Weights of a small transformer language model.
Size: 8 layers, 5 heads of 64, MLP 1152 GELU.
Each number is 500 + 40 x the weight over its row's rms, rounded and kept within 0 to 999. Layers, rows and columns count from 0. Numbers have three digits each. The size before them is the row's rms in percent of the matrix's.

# layer 3 attention query, 320x320, rms 0.129, rows 0-63, columns 128-191
095:508580461384483511456545459524448492474483521518468489501531502435457507500479507440441542416478470527481500547462505490473499498529463553528512489498506572509496489543546526499482477489512505
100:473518494495393472458574466470529465458547425484526517466456494516481514441515554465440507487445482488461502521568496523492450580585488434486481570485449559402444492547463506541499544507508485
099:507594484448533391511564422453539458519522466445463507524512449439492481474450523570378532556552504546600454529458532539498514538497465545470579444542432535468452515500492504465463458481465522
104:538492485526563443580516486491469470539455514506525575506470413512576546575526523572492481569522424519483481454526481504508549428528486475488505423531556492515537533453474529453483412473550532
095:422525481510513467480469576465498488437506483498496416488472495479554426493446514511504507509458482496492446430451521565521496493573529469431525537436531502595497512449497570464505486478595532
101:473387477497468512486501538559478506462500546515429496480487565452474516403529502447566520521489451539495514459508521478601566457469435429508528498504498489465541481474538561517509491567525468
097:505505514490533460481443544417407447554504555514520519508563433570540566523492476525432576552490443521459496557463523445498517610526537496481536507500511513496515489504541500458559429505492453
099:606494496465480524529455536562490516490482543567545481539462553570449578508490468497480561523426531495514480476483489582447484476467524472590417510506491475546511548533488550517479515521457551
106:504499382510523439525556495448519474473487429529580493469421497482531468504501379414481534523484527587489507453545490462519468452526550454585469527519430534448507453558526512532475437542535475
100:527467537551517460552565482408462581476472564479525475475551528556497507526544455548492520510553475509469494441526451521521490497517468487572515528508531581535496458532478502512434467606508503
101:485528546373478540541488474479520477482475548454532573521483521451493496553449559446505566461575539458522569480555521504459499416511606431519445560431468487490480532494468529479569515501506499
101:495440446402463489536503559526490464495471468524573557488583475521532571522498519514511510450530432490457458460507520459410457447486526497510458511565506523509467492543473501454470528452518490
103:494478501449505463458495486488518565487471558413525537562515490479446506545490477492500474557459462500437537476530480523472531467484454511544473507526525464528467490487517483459512505478490536
097:432496478453541507539507513519551523433468488522427490480547513456489480522517445472550530456515521459460581498453474396523479523493476510470427444516484518537572474494520523471524473483424520
094:535549504449491507517499521564559462538529510521520537600517479533574499499528500577439480563509527545454540509469498538444550538487495518518541481468535465400446524497469535461504487512453466
104:496500477505467540454524564502470530507559509517451541519531498535473451417528472488429573491467504509508527549540499489492487572437501490413557492454392507516503516408497513475507494441570587
100:532464523468496483445465507454468518532472449437473513571517434445471525509514546544501455468500568577584499474517481462542502499439515581559474500490480426530502459437450534519486552462548483
094:472560474574519433460564547493472522612530505466523508473395465508519500551502488571605497453457559541523500480462467569468492498545494502480502538532476473529510496475556524451525522466488502
101:469464453541507558521519468468428549527468496481538459525531552491429467483430397538448529435510555494465552536467507552513504499451531504492539480487568457475449514454529528444481467563474500
105:514536480539541476522501561376521556525503520514550518497554512472495539500594467562554462526465476505539399466445450454460440500437485473481481488528463551422530488451427519441471560570534492
096:505492505509571513500580496553502565518530508489449461489437480507525570428538492459502516545494535525507456532528498530562530468482519512533544483482500453541480539552487516467600474485513508
100:450532479465502510506475448478489546546455485526523548460560533485454455467506503481495506502515505492494532432495560503569474514486493467529458448531531581515528539464540461530528523455488547
096:453452490504538490519494560575502480489422549513571483508458440561522436521469472557509447518537460485512449489542418459477528457507528422442549440483474531464521502492530582502504543484467595
095:493503451465439504459543526571571551447451473517485521484481461487494467455467458493457527495510559496463485486531489479442551496500444515525483469414546529532531454526464549464569512538539531
096:495459523484502501527507436444499562501541550405440441490513448565549476466518517500504452474527435575500527552529523488502481479571500426546519521561474451547504466502491578490530502449507504
099:487550459475489438490506522438503518426535543484500526543540555528518539523528556576492474516469447451413520530587531495506446530534508492511500562476529403472474531463532532459496444578474509
099:504445514517504564476458445463448498537510544522456531456486443500469502472521446421521531515607416522485416493538527458469479526511488477519482432524458440466546531531466512547509430528496513
098:510528498455479547449466505411425450535428484467523505421568531571445494463500520475475496559495539473498525552456468452526437536472482551468441489537481505529493534457499566561507500458454515
101:474472542566584495593457489445534497473442556474529518570522477565478522568477446525513522491464522617466616534511490457550479554490415521507519473470451482454467542529493456535559498484549586
100:447488496449518422518481361581486502556422499547485514452501428492473497556494516522560468520515535508523490476474468477520535531476497446505530492510521491526468426501550486536574489467436502
101:478558461530519541492468573524474586633514500555393572512486487540478417470482554421514502511509503470500531483477552491552488516508554539494428557464531530503469519499535532544483565491419494
103:453486518529426540377480522516456458509554566486478512499487461517525486461466522524482418578458521496421509356570494499571513546439467517453557505482549501426415487533491446504468595474549580
102:504601430584483489509556455485464548443572571452476461488545491507512521505523474468427444495510506610480524506505543493538545532496481560491514509451501557514535502517490479440526514487522473
095:501513459521535448388511477476471447504467513443597454507532469574498499513513489468550451496472497525484428472559528525524485558517506526598450511499510479425497525506467483448551535463458527
100:566478457497546486503455388543494485546444449489500516482539573563434464435584473513547472493532537483591428511510436552517454498428527498482560477469536488485539511506474536423469464506576430
108:479514469526490542487593478465453567482479439446514512539464450532475515513524451496565516536499443462490464560502479399472453473491391456500501503434519451470509468437510480456512517571522459
098:511447537529512456483505529580541480465521513495383487503459507497494443503582534455516533494481497564539503503491496505497432527542486622496547538484550426489429563466514524522538486436458496
096:504397497502554509457513527457495455543493488485504472530508439489460519509563465480496407501485566533464568457403495472565487484452495523500537539471463488522478475487512533476513490544521478
098:476509517431454484480519471493482497533482538532526515469509525462495520539579499517556466425562507517483545524528489444498446381516412566510451560507524555562465483538539536455488527444515496
099:491485523448523501539470551498474520520514489555483549508505484531460612487432510543474452515468514540519451504468560573486504527467461542433478551506430518490478528532526520451485448482487512
090:461565536456519514541466446500498476519494505530552505539459491465414487543560448539492521515502491480475491571434509515454564530556466510457526482487512509463467579447570490460568534544516501
098:538559498480560508480463489511493483501531513519526562471591599529525510465619504477455513571499429590522544386480400529478529444474422554517556488415529493525434498519549554524503456527494486
098:538489497436529487480509527522498483465519547484475513489462470546506558502502547443506459501522424520428436415550541518505520491527496518521452447528501424507541506469434541363459423508478497
095:489480553474534452510504489492542461513477575473519576487454504526543466483528482524500447461514429473511476543486560451512500526466456478509518427474517533468521503503541557517518466487490541
095:501446454459514511540477555525506505405406477528542551492516548514442467516507399406516505477550505567517497516510496472486507544513570484525588461478414504495485523479413467471488490482463550
096:490503452484527410503522499492509477430511519463459499482535442587484473499500467476549513525472390523490495551495473449558453519463522473560481457520472467513528566523567493518503531447476495
095:519480495560541460471524576571510589495476510462524529582501491444532502512450505531468498476536417445441542527486498488448501528423452513484475464514495494522409563537503534473548457471516388
095:470548509452516469459500549488515406567448540449472494479517511502559498457575493487516507472509439413489495442488495506440439517456514527488546482562566482505501587492535462488457523445448524
100:436424436510519513476600489505483486533525496476483539478549495436494526484571540543517420481562522480536474471488502533523489482510548478545487509452483509497505583577512441503491561541540386
095:557435493421501481447478451449496465517478518515565436479473480540564498547542473487439480523426574528474514568507472445422448494450508478472498426551490517528495486547510546435534525527495481
095:453501520498466531491481493442621481488483549438488544504496493528517486450505445463480509508408467440457527533501493536573488434515508491429466559491557444567493488580464557476509438563520518
107:496451562475512561487459542612466531478565508552451529388513523495524535473490488527469531490452408496564542545494492505539492530465508448553508530515460407501451503479465479523471520463489510
095:508435453525534505530471467462546465528512580492475432508488501473542528476546473519541475484540532566484485469510501502458478411499519454498502520501560463448520518513421493515508511478469433
100:508499494530501540556479510557496477522450407468475484418497460450527503503471526503514468520495440450529569572512438521466545531537567509511533496515477449442410412530524456484477496480527486
099:443400485480550448490508485499524522503493540488516495440525529509475530530479474536444529463443509502555523480487489506517425500476499536481531536510611537545482485507504484530474465467492480
095:529466495542492525494427520503555495510475568591533493501490512460460535487514476512417405501484508508487500554433537489563536520479525419534505491500544458485495566499538471488439463501469542
104:536520499547528449489496534471497532448526493561485491476513451471519458518481571520478513469492467467504486565509502479479503544547496495488544393516488422475476478524529491531411477506453529
102:537486541467465486535470519547530564571460456504432459435524496486543459544539539570502540467503513494543484562540529586544497496458491468519458487562481482514422441522509473505471491461462492
094:429525454496521533491513460511496490499472448447456508531486461517616469497494447521535542481533523547485479389489552447477493496576506422435559513471456505547538530520508547470413474463480548
099:518525462595540530491563440524421457478556465515485571518507506468579509525522462494531526506524559439542516555504488475525511516507497533552523533495463490502472561531445472493440500501492573
102:516539503564485620490476467451521475434453528453472580465538512485543493482495480473544441496489504517521489565516568492506486455483511450536506480514538522490489508518524480577503517501503490
096:510539536512531494518534489508454539485500483488503515420482480501416467551613563524494518492525569451535391509451484497444521486475485469423482552528552549552595542485490550525433478539528483
102:521482489445542475487503493450561542529523528500468547505560470560534520439501427518498471546452530510512507466448502422510575456466560519476542453475544569481511517447445584562550510524496533
094:438509540517483539527497482415505507505529537526443575499552475494505383545531506445463493493453538518512489494451532520435444549582564512573513446473497446521461540451489500500495522499553471
# layer 3 attention key, 320x320, rms 0.125, rows 0-63, columns 128-191
099:470457480461461510505565492466504474569566484494487560549508465509509521422510501440559489416527474489452477451520534517522516499521487501539535446484521490564376454495534570532532476430460517
099:469535418513513535437523553490453487551512441453429486528493451539498502495501457466473462459456441478483506498486527532482458490521488524466499537484471495474471522517510561495534589450567460
104:566540435475466506475493477494451474540535487480513472511454460568511445459454428512576487462554448494529541501488485598468448544475475490507519471514490518468496534552418464468523531455530476
099:505500493537565515482513516515440487438508442536452486493547466504444518535556546505509544503406505519481448495448497530503520514575461525425530497554516439494534535400483472483490528533422575
094:521496493503478425579507520493552459486552485518463509494507488493528528526477478542483482563451516553468543497520417581540514508488537475425583548451500451556523465473483536470514536501501453
099:488516482502533461589476472491555413447505508462437500484546519449464553574499499462462452421611499467448540460412440505486510474528490489529433492454479540522491504483485502471428538515490489
099:500478563456574505552504541541440563538531474565574531484525506502431433519423534528545542547475417503430478452505542538589499487501410492448480453483447477491471442485485518455507474500454497
102:499535464532587589448524514538421438532443511566548444517450435532488489533454466462466451512511507564570490475480496472456487437506452487504456461524607544535530484558490568598538477576508511
104:547542424423465494468501506588511484492500501476481502449508495465562506541492490486501566515479600516496452575530546555442439469449454500496457515466469441492521523524500522497526587525444517
098:517462550551474480469511589565454496459488476511524488483548499492494524522522553469532413508478452528452556537484535556499526417492537457477528491555571575482487518520512477520534447525512504
103:441437484481479490449520468458510501555430523503449458437418523536554496447485482478512491465547517530493495506470499516422477572506537567491454518409462523469533443451487495426508524513543547
098:509443469497520535510526473377510502529465435537435504553550467532525440482491544512507472501539525505505503454494441502466465454498530543416477520439457507513490497565542501553505505580499522
100:466531486482540441534540488493518509551467497497450519460424571459473465502490530486546507558418491538519562431490514444554509434484430527525457476528488439563508461504413473508471566436530475
105:501509499501579539472504446484543531483518577506491499495540489481553540506452525442379560443526476445509497433537577550547550525518455462455517511563502378515538446546521513506475521559463499
100:432428448422520494497536531481498543558567485545572505451476487478556519541432438539430517551473529416456532480508506557497489525514532406484464468475575563455471509474532595457549541441523445
099:454480546585505544534448576454501497470569496503546609550433482572463545513505471501512473422495456591530516564487592496440492518515402427485571517547452576488476479495551558561462565506505462
104:486556536511499502488455496489484538497524537507460486463539516490522540473530511470551480502525574514522543460434501429466522447514501415464431549436484496495484439430462553542543604585552454
098:501481459489541542504510470441481525463539511500439500524478508467457499535478530459505490472481527502595537464542446483516520534525541451538488436434453525476483494408566488491499459513506465
103:512578478478502542546518448488516547467521461506486483490504551466464462487526474566493490513488566532499508517482561458520466539496528500392526399514558469505405498542463534471510527531442491
105:493457424475543458517501549453458542502477497480512462566548504496556516487529514509465483495477513506482503487558446524472459518506531493480584500434573558501505524513478541544507502500504443
098:578533461545544494424529533519476494483502454598515497457529459476537529493545507486476558433485557560428563518501468457397509623487443594515474446448548446535520554496529575491504507502520466
099:500577465543536518544498491477512543473473494505454488532513455544433546528488538511590550531536441520447499523536538462456490492445497471509470543590503544550477479506461515493444454490482512
100:551462446502490412448539544564509456499510532543571495541536493593517501555477459468474528488539548530509433510432442497517442590497447503505461554509501521552438470531549577510527486509510473
100:485534451415424527499547483442416528489496506470522615452493515570511512473493455436369505488499577451463434511552456474444520509541473444472514442467541418492534553477484517464459530469472460
099:581531495545488497435491488393587468508609495498525484516509455476465448520445460560533474569439472547537495487492438501406586509547448511503479506420597487522502485480494497486490556443530506
101:467518457466496475560563535548523556451483513449484514548530535522486547499517480486480494490505412516478480525447477417414551486480464519459515476413477544454473475489481464528517595476506507
103:440395470546503553554448480461566537523478494440527506458503449480504477469574473498528557486478423536519432502495581535412583434489453530565486456488450487516459445529545560496489401522505525
097:480499544478505488473464473508435515467477529467495503466479466471528470515466583532444496512470457458497461425550529476465484512446550454517496476587441440519530491539449517517533424514519478
104:521512518537560490519488531420471578468489525537548564471480488488552475436501518495551524547463516483458489500558460554537469517522505470524473532523462486443499529531461572549496542535512490
105:474552533505459457523499481520448417538511544520534409444571490488480548472509540543494570468496532483516530626483445492518451505515593540500527510510482546444533448479511526495482500543528519
095:461486423524508439440494529544461479522567500470443484435504523491525536542514491478491544546480552498543512459454484481522549507505468546456577518505442522507502520449585512540539479503524519
100:424527421475512537444523486480517482560465570458452478504453508536529413489579444441464513562482440583465592455506473445494551522471495563482469500538548495441472526546559467539465501483524484
094:568490482565614481518582465500458546458518537512493454522554525546487485491495512450491466580570554496448527503463471505503412531454508502518519454520464491511539462494483501397477528544524527
096:502507487544517490487546556599473565552491531529531517452476425476489483435454465460469533480587499468486413453505508542548515468451524570488515429515530485463503459500545487449461505490501459
105:538447459497456473638529487531472500510450516514415459496442543424493457563570446515470528543490558452535552475589568543464530569500507473497465549565496515540432438505599543462440536504543418
098:557496527470431479451612493524472502550476451444562505483474496473501515530548453509513522511471476501500495491431540522446562455518518476528535418454427568489497471456518516472569392538536478
098:499461496533524433438548474527492420521497528485531519520513486377473526457533498419510507481512549522493430477472409488492533523573496494575517500474443521511555466540482546583512466472469575
097:550538511471468429514441562493515502498516561521496502497514512586549504526557532535487489463471487513484570468511569495528537526475508490477564489489486527546476544500511486430432510520499518
105:553510558461475550545568520514478489417512493496475487522495470534542559584442568479451445478493479530505528460569541491484534500561424505436429479609475570523484522482518489543466490466540458
099:537526466522492550525514470475529449515491518534462501421492518548474547481433474581513437505566486530531470484503570580542490557548430564517486508518576473570443478532452560447514518499451471
096:507446465490501466499543485481508602542565503518544496588436518512394549525449451470528524490553561494585444476456484518535460473573527526463537440463503441488467540488478487511473530517456550
097:472500441493469524477617475538444446526442467428473493565476498469461519548516467479495468487500482489510506572568441571529517474536475470529515440497505515487508403485529548543480485534448564
102:547455518476458511506569522547518500487522505528488562525573472440476507453484480476504448512482521479471514501543541441503544437488457525462524531505473527534460450563502517445559489501556502
094:470537516498581441511489483472543478512468557576557578549407459479462460440472450527509490533528510508523475508502601446482454475531512489524555466545526514556499568443465526458483473504498506
097:525549493462474460501524369486526441428471456514522521439435551509488505432529464437521582543532515480573477443488602481551540480430513529526409451516471519479546520477507457478509540440500562
097:480480494441482513538484461515503455455512519489488521499534421559443511452497484459474508512473549520435455408519544515547418551475515509501449530519495448519543459479483411545448559488459564
100:460456512460553472482514569507439540497566501510449490460465499488488476487459559521499447534531535566510511471468549457510551538555460455599513515515428419489554443527495466549474509558500438
096:454524547524440481465472465540459478566422544512487541603515524503465500424505517490449465568479483461423495443540443530504491529538465528542553473491452481560484547512457495505561570506558496
102:487414499486435496428523469523540498517575450483539431525492502497534491467465461479506369464531531467506520443437448466430472450539510505531442509534528496480488468497516452527467508432519449
100:570504448438542480494457496506469481529481561507563485469482497444516484510476451516490538527532543544472520455490500512517508527465436476548545448510448530492499500563471547529458509447597557
097:433550476427475531472513549478549493451444475502537456430476456452429532505487453505470543552499521537480580497511524519521491494505465486451513532504545496517443497544500501461477461456510533
104:520508495542434491494423559486431486490504533482524507564511515501481541475513507480462505489510477452477550538514476444478545509524452494532443488544554415511459484443574553483478495554504481
103:541485438485579522512535507514531527590530515488446402539554442461544516522488416424510554526497480586511485537516559470545454498495476453485514557485563499469449557476505543536523531548545489
099:500518423519497496469480444545564432455475483458502440494565494561490507460580543540503564490508569466453476523503576491499480521516488504521481478443523481386529499517436505526498501499482370
101:525465528472530499441494527502535474484489561539544523525517465500490558526455469488475472510519556459542545467488491536510557420490562481441527491483509541515568476454433477440526503605467463
099:543496505610536504477473523472496540479499559528503450477459500536529570484526449510595540583547505560471494535516472467537453527452568480570518503535490424467514553483466464542473507430485434
101:545558545565469496401501547453530464479550520552487490485487543460518481553490491463476516535522550491534469523525606496476485503572488534472479545429492517445500486490530470449479453493515529
099:556514463493523409466545587471515491501461425517539554491440416498558536533505486519534566432426430478513518522483518457460474521483530536473502412544517589574526471493502455518520536558504502
101:484454479440518477411449507531501485465517507529498567527501379502576482489521511535564467479508445526533539458503519556522504524503500436408555533499421504499469528515505517471439525533453448
103:529483507511489462482489540567526494454553459523518510444550504489563525511536517501520544499501459526501492511480553575536476503489476479533500487535527447456427547513516494495564417498501494
105:410548521560466540527453497481523506489490478437471553512500501389515486515521504521552485495573524548526512511512534515537456563484546480487505506550440535482533476537560501523459516505554497
100:546538516548460553465482473498550549502499491524466460575435530449481521525495529436486437483522498585498491542477498460541493531487559440524528492507536494463457509485561526453487569454456484
105:449481543549563469524386454575463519517511428435433508511545433476518494491505605592551519559502425499498515478408472479632543494559472500468512493490612474541474533432528556575475483420557445
100:507503541542586523501541494407495427550474489561515536484560457527501471554477507423562503497452467500457559489438505530468405444494511463545520512389496477591520520524532543528507502470441511
# layer 3 attention value, 320x320, rms 0.107, rows 0-42, columns 128-191
095:540509540517470469474469447481415503512435463516524457519526482521431513492480518544475461425498524506450497508482513577526472511557453488486573469501482486537485571470516460489568484440561463
101:462504483430485467506433447426502517525504551461507430504520524458602437476555448433473490507450558532580427490539462487438448444448510510444522491496474512460521538530437411485508538589526566
107:505514532564555502459476549528532532445421455448473473490459570493530474490514474582498479456552560417472408491521497464557469503468508519490511498415428530502494524488483489510520526566509602
105:442496529544559547447506522580463515496521442458468541509543503383522463554451497428473566511532530485529457553468524486562546545430479529489510449468519480573490473442515431443396457424511464
092:524478527533548543498563479496620469449451512492513480525462468546425474495498513538510494500517395461520479577408514461483483462539440532474475504469501539454537432500497492509526505498438383
095:399474530529510511498441556493477477477498471510531547474474475442532515537459461493443463505467487459547523461440480530565508384466483483484509429539499512524578558574488504448428477596514474
095:585568514478498570487539519500560512464538464529459546528518538522489457474547537506518542540478487452484537468557494403461549575527533461593487524536468430492515506535498536540536477453509509
093:472450520471491479508543508507515430417470476460560425497545487496508459510536450472475531555493494489454470486481507523499451450521554446496520498543516491557483580427542487522583541495378536
099:472571506507501525571502489601478518448512493472513503458533515449502519489552537437525489512513450478513439502529486453525569487533533544520475517505504480590396436398457473523508549523424437
098:522494492502552516515497497499517469409457485556414518564525536492545487515498438508573416505487510525509496547546439462436517467467552539530497415485456413458514528473487567474510409474575538
097:479500470495540524500454507428498446446481494489512525530504545516481505583599484473536523506487519526503517436601487472531486506559382467505488551567517498537487521538546431483516468419555529
094:481568531465578511476499478466550511485494474494478527492446516539499518475454550441417545429462453455472505438538474473515478518521495536468481531515537603444495417502534449503496522494488470
093:474540496578473455476524568564505415509448558450517511499510516443513479444539513541529492546548459493542493481461435507522490517528395627461504533488527524554574509463482525510490484533495508
098:496515569478495475422547468532508492534521517521494451506468455470485428511512530468477448403475546461399531516488492545501495506546485522513557451480553460503547546536493460411496567450463455
093:541528538513512460446486575486464454475494496483516488518501428515535612575465546539515491517479553421516506555422524496473547493481461497563446494468545490464515508544561550465493496432479528
096:455460564541500465512540528495579420512516532509594467550453487509492554529520536495399553485550464441509497488505550551513555523515535452448508451485477471576470507554546471435538459499462458
093:446511473496513464492476532451487518398487482519501510470535475521458396464517552537500559501444534485551479486481415500484463476459506520471498522476512457479506572559480478504513530504534480
099:443581525531492445525540449439534543507502523495472491459500526534437463534494513454497478510560518463475516513483543541485548455458491488498495516392504496461524539474547502421501523499482554
098:452481530533476519483424421496506458503453548509467520550441463504453521550496462482457461475537457473524495471501570473529441525478490533462479556535581504504451498449453475513493544526491459
095:518434478467504528520524528501527594500519545482481459451442475454457507454549568442463456475491458471499516471509489528532474548465444518554473548506495528451515491560533574570606556462498457
094:501509466484500541525513510496586454429533499547504553463485511445481538464424523456536520561496495551480496505526531494512528512521444484569533568465511507499536568501478464493469463451464483
100:557509527512505504513539470494438503498492519480487466484447457536453507535494398514583492496451492510579592503437485514370519504461489512465561500508490513540426510550480495445476460537503411
097:367523475510551550491475460478486559518488531444560435470534542497468489536533462457517448537469510522595502465497492514513495477516532546496475532519464532445518588515512494507460486453485463
105:573507441490511435514558527499554430539463596503440451527531400516494535463466509510495533520534508520530422511479555521592498492474502542553521479490465488490474463488472569516548549463542506
096:475539498596518451427503560503517499499529498490470561588540524533514494480457546457486510554435539502479532529454486539496488518553503445471521480521417471461513428504474453516581555535414528
093:508493596479445448465511491529574502496518550570449460553430536511447488471527562522464512472506524573495497546542614521522421497525559527491529471531512489490520515508457491527471489447537480
092:429490487539543417420524503451534510539456463490427423477463483512451514453515511543477518563464490517542594497493575496500482467490499538458474474494499510496502520452503509510514457564473467
096:479472492543472520531535477523484511475545552491569558448548484474458473478519504608540486477544431433510520460485544493538581538498553495524528515457498519454539466513546421526488537421486532
091:501488456433488459447421508507446561559533467418546481462495427532489426520490605395504473526481490460440488483520539471475434499529520533463581463529459520466509447542521507519504529466471477
100:473531427491493527518460412518546461466466565512551497540440497413515488534518491500485553528532406517478569452513477525625468531438589500460483553537432530538491478540462521501496470503476507
095:509494557484490477561514500509510446493459531532531429482509485523500465452555441514434534516488557547531524535450492511487471504508421557510524527405487374579568538514555512541515516549477532
094:514518525506543504487537505576521540500533410521561537548517536541537509476492465517560543534533523486530476449524492516473471469498514553393510514510532370501496495502452492472532540466538521
095:549471426451501572507400494507513561519498532545454480503488512562530422523418470490536516473562478476494420555562515511511396464445525470500435467478462493517512492493483460499513561527496461
095:526502596515471575468496513477510486490513462443477527499513571451435482503492540539564541483527547490490426504564434415600581445482504493529512470508477440533501483596524455516500494529494530
094:496474456436448521562548505535466480509449504499503456487489449521483479554540519427484528564513473611493527503489518505491482438475572556538537545534498503488454513564515436431490462517467421
099:526516509500509453478497441489529502546438520514471481550484492569447479512463467525508464537514459541466474544492464541434529538506501528500503450478446499504549450526510538498477451523457501
085:470570526489509488503435520530533553502525481480579515436460525547518538528456461511485482559481409464459537498526557503537503418500512489503450561499495495489479435458475537521500522486472554
101:509556557498481517493460484482463484508515477483571484494451481520451473516563559497496584500526485488475477477450474448527485465522405458547519473486485489516585467509453538529570511501523485
099:479574528515545553549464479503488530606565544434511526469486512474533500499428586523424541489487471545480553519510518487457516477536518515508526564526514486567463478470488488451492530487525462
098:491512501483515528499518514572543534600500477524521512441444439428441479509501435483466520519566584487468558523430560528549516473513487514449454503544510524498421529506495468533567611487497538
093:483527460540506510469501504532498475566460545460524527557476447491509527554498443518514568441512502533482570486498523545504485444549522473525450493436535545437445452561523450555502501451494503
093:511451450408498488490537545459487565429471511564514507488560542544559510535566565576577514404566468458450496500540524493538437489498403516547492486522512517534514419480478528478505533463465537
095:485480462525500458530495480544511537488498368478530470566528566462552485463573512521566534468527567525447517505529553564582540561485542498575604493489570566472459561489559524501464543485480533
# layer 3 attention output (transposed), 320x320, rms 0.0919, rows 0-42, columns 128-191
095:502489522492436449549494541491470509453525509523485509520488465554567473484455527510527537448543429491572429520475574403500524449526509419503432521491563510486510419455561425479508531581463497
099:512503510508517516560589481474441511502489494536517583517423450524439537450482523524480515516541439432464514520518570515518478546519500465591518482443512497545528537466542544561428457467494505
101:466480471525478593482457436430460521565533443511511448531526477477446483525490463412492468484493479514529564525426512547477467476516523486497499461585451481463488410460477536500482536491482387
094:486507528505448492561511495496469447498493545468520455546515496559473522511548507549501452440519511513452497456546418495438408438558482473539555462544572485440543473527490529512590604539457520
094:471525523458502503558514533514459506515522492529457537461527493501555542482545448443540505543547512518496575473549480522499475515495555452497543535542516466452514518572514497470458487491512541
092:547513464499458485501568477445534519626497539529537431504408497560530449499539586528503457458519493454445478481595474543454520526543485529550463559408550441590441487445554498545524561505493536
098:473455493534527500538472527511517503463488485492457473452524446418552517546457485538472503475505584554478509458448507554493463438456522578404484502478482516596491494537478479508511539494488503
096:527527553470505502481513475503456486502504471463489543497514450517537456416460537480511414492457501468510550465508442518432453442498483539474492486477479460417491467564481553505440459512528482
095:507442548409534497404523556575452425533492498491520512562505451529440482557548530513512508537486576531461571510503478548426499493500456495482484542456534457453536505535514529505513479449533510
097:519505573487476599544518536455504529493487485484498492542466469577605456509449541490498454514456528518435489474429489560532473518481514472544516544447453568533486433500592500494421490578469456
101:521539511494492449507530470557505495541501508491493508516467486509491574507431551525490513495553557502461448488431496500529491538444516509528556435450510408488477468457477529575492487511538438
096:488536541492459561527508487500504482464515519529494503464458455432475455498514483564473492533570532574522488515472523469510475488517491440573576441501523469508499561480515503472484453441557481
093:465517474480557477524461515442449524533461438532493488429463500519489453548431485519485520461465510492560517556513460574431515528511593438565510492464553459480429528550508512541525519520545487
097:468485441507496516540430498503533408443439482574521556473525568525547550485482516520490486613454505482509492427508484442448532526483513448499431527499500503507532498523577604551505459545440519
097:490534515552557559477448494496506498527515522536503520488558528462538420417543446454542464480532500539461471499532490459564528484485473478482545461489534482520496463504457559513533479508514503
096:583478512445507492505485445497418526519412493546441596461559477463492455443475489507514490435469494549469532446479450461487492477486477464556541553577476481466531491468488512553472499398518610
097:484400548535527525542467513620435534569496529517461522576487436429503514531514485455482517576544487510462513538515482486464517471537516491482539548521510541446473461455465455535512489457493506
099:539441495449553536483514533522519521485513499541498518578472531491518535491476536566432542480477469510574510473519453472501482528532546524470544466510475474583492477484459515569523443567477474
097:534554560471472492490479518520536458456540485482489506511534519518537498524545606474456442460481557520544493502455475493495428478487532451514462497462483473507585527448504571499461466498472513
099:467630521453509443558487485520474424509513403476489533546506489475589432469466488534520527473472465459522536528481505519445546420525550523444539477546450480546474512466514456452451449496503526
093:474496586572509506453427526523513536531469490473494446486483451536512481568500496550492513455444518459515503510469459510452499487469520483437473427498519479512509424509487515591546484499484529
101:482446480547551509453538556533490520485557502471493453519546548475572532475440490460441492436523457475521467462492504449554477463515512562582411418492547487481502483444514496595522482484505539
102:483526463496450495508520524534458577489495480509458530566450473498458443462468474475566572476485479427451519488431464497462553532441456496500513435509525501449551472499536484507501487448444525
103:534460519566522485468503477470527528447575468486537506484522573484556508619551467523530438474459471472532509511501492486425472455469515475422560540428532491568528477497516488499500441514465511
094:523511541486465572486503478554463537552473520546498441472431498460475464543451442487514466393552521492480506538544478506549495499486504511500503509518542517525498587520547551525498461453452451
096:451523451479514581486496527515494458434478453437513521541496507477539537543496503525525476479552491452525523465524389535485547436518531509492473486389524534542455513474490535446628503520491478
091:507471491441488518532468488446449514410485562567535436516558514530515501462496507429529500521593527501457423549462491556473513576499523464542511470464516491502537475470493423506514590513510471
096:488554517518537472465516528545528520465561492446452457489526529486537484466489527455392473525519495515553508458514441480482517469544477488500439488495453419541498522537536578509511504532475464
094:474485531506523557455586491456511486483514480529484480539546497470454498477548471439500595506505528493520550471571445496494555413498520500529476525533485462484589505529514441486525515495527456
101:543481532517481430488518579494487500479542453502439521441521500481451460457455459474552413458457462437530486516524547579483543448545417476534476447456539513490547516512480435486447465564536518
098:455449501557491532446443458507483521484610434483460501494459471420524525533521561487599453493501483529506471495549521520518464497550571435500522614481518533435440474430450416465463547497499540
096:501498480570499507507481498502488511474522570457463545499439539505410454539530538450434493442474464504457498481475428493559483519470510497562510503499464551502515549525445433585526547556436485
097:514504520503494520527545535454488487570515478497512529488503501476425560519506503495485490551472562460558567493466540435484514506489440492509530495459459490495503497530486473462498449480497492
096:508508511566460506556500526522536485536571518546488459440487436532559538436512508540485488492414479464516531475477524486475469487489502520498484506495437523569542496453547527537531464535462432
095:449479479519529513421491553464570521520548512443532476510491477495471483441436445515519514476468493454550469474483495563524495603486488443466493473485542530502576527495459539571498541475532576
102:519456541554487493520499559468493520482542445458553546494575474460608536490540507402540518445476520438443510497495504523587488528549478532418503536571468459501516519547464409456469542458548504
088:567498446600494512494500445493538521520541495498472434496535420495508458512528525383470517403446549528518507506520471494470503512540484539538521459504522500474485507495467525454431468476426483
096:501503427486475482466540520523542477507486497560505508469482538461483593445531519477461451560513494541501543508504486548470453551528504505452512557524585498454426473533516449529461539458521445
096:434477457546519422398510548495500479438502454540475522410508439566465495483510498520530503515498502460459421486440520459506494561517467536487496509571487466512550464507545570492577518503503526
100:495479479530478494459439523459475462455513515455448533527509510597482482485464518481562487527528433513534535436490501513500478518522486487553572556530473437534522492536492537494457432514494447
100:586466438473539478502524482464463437530538529543450482475503528526421459493516517522482437565474524512507477505532497469483541480438511537484523437515436420564522523501469553479569454545621433
094:499512514531478499420500449540449443508550457448430506533429420481523474506506520461494439529521501549606505523479438458507659483586566461561503461438469532529493519552508538550479527542493429
098:544566542469553588524455485487480504533560482522498479490456467519444544529462570505459515534485441459487490502506487474463459441503545497436454610462479486567476453539457538491574442512503466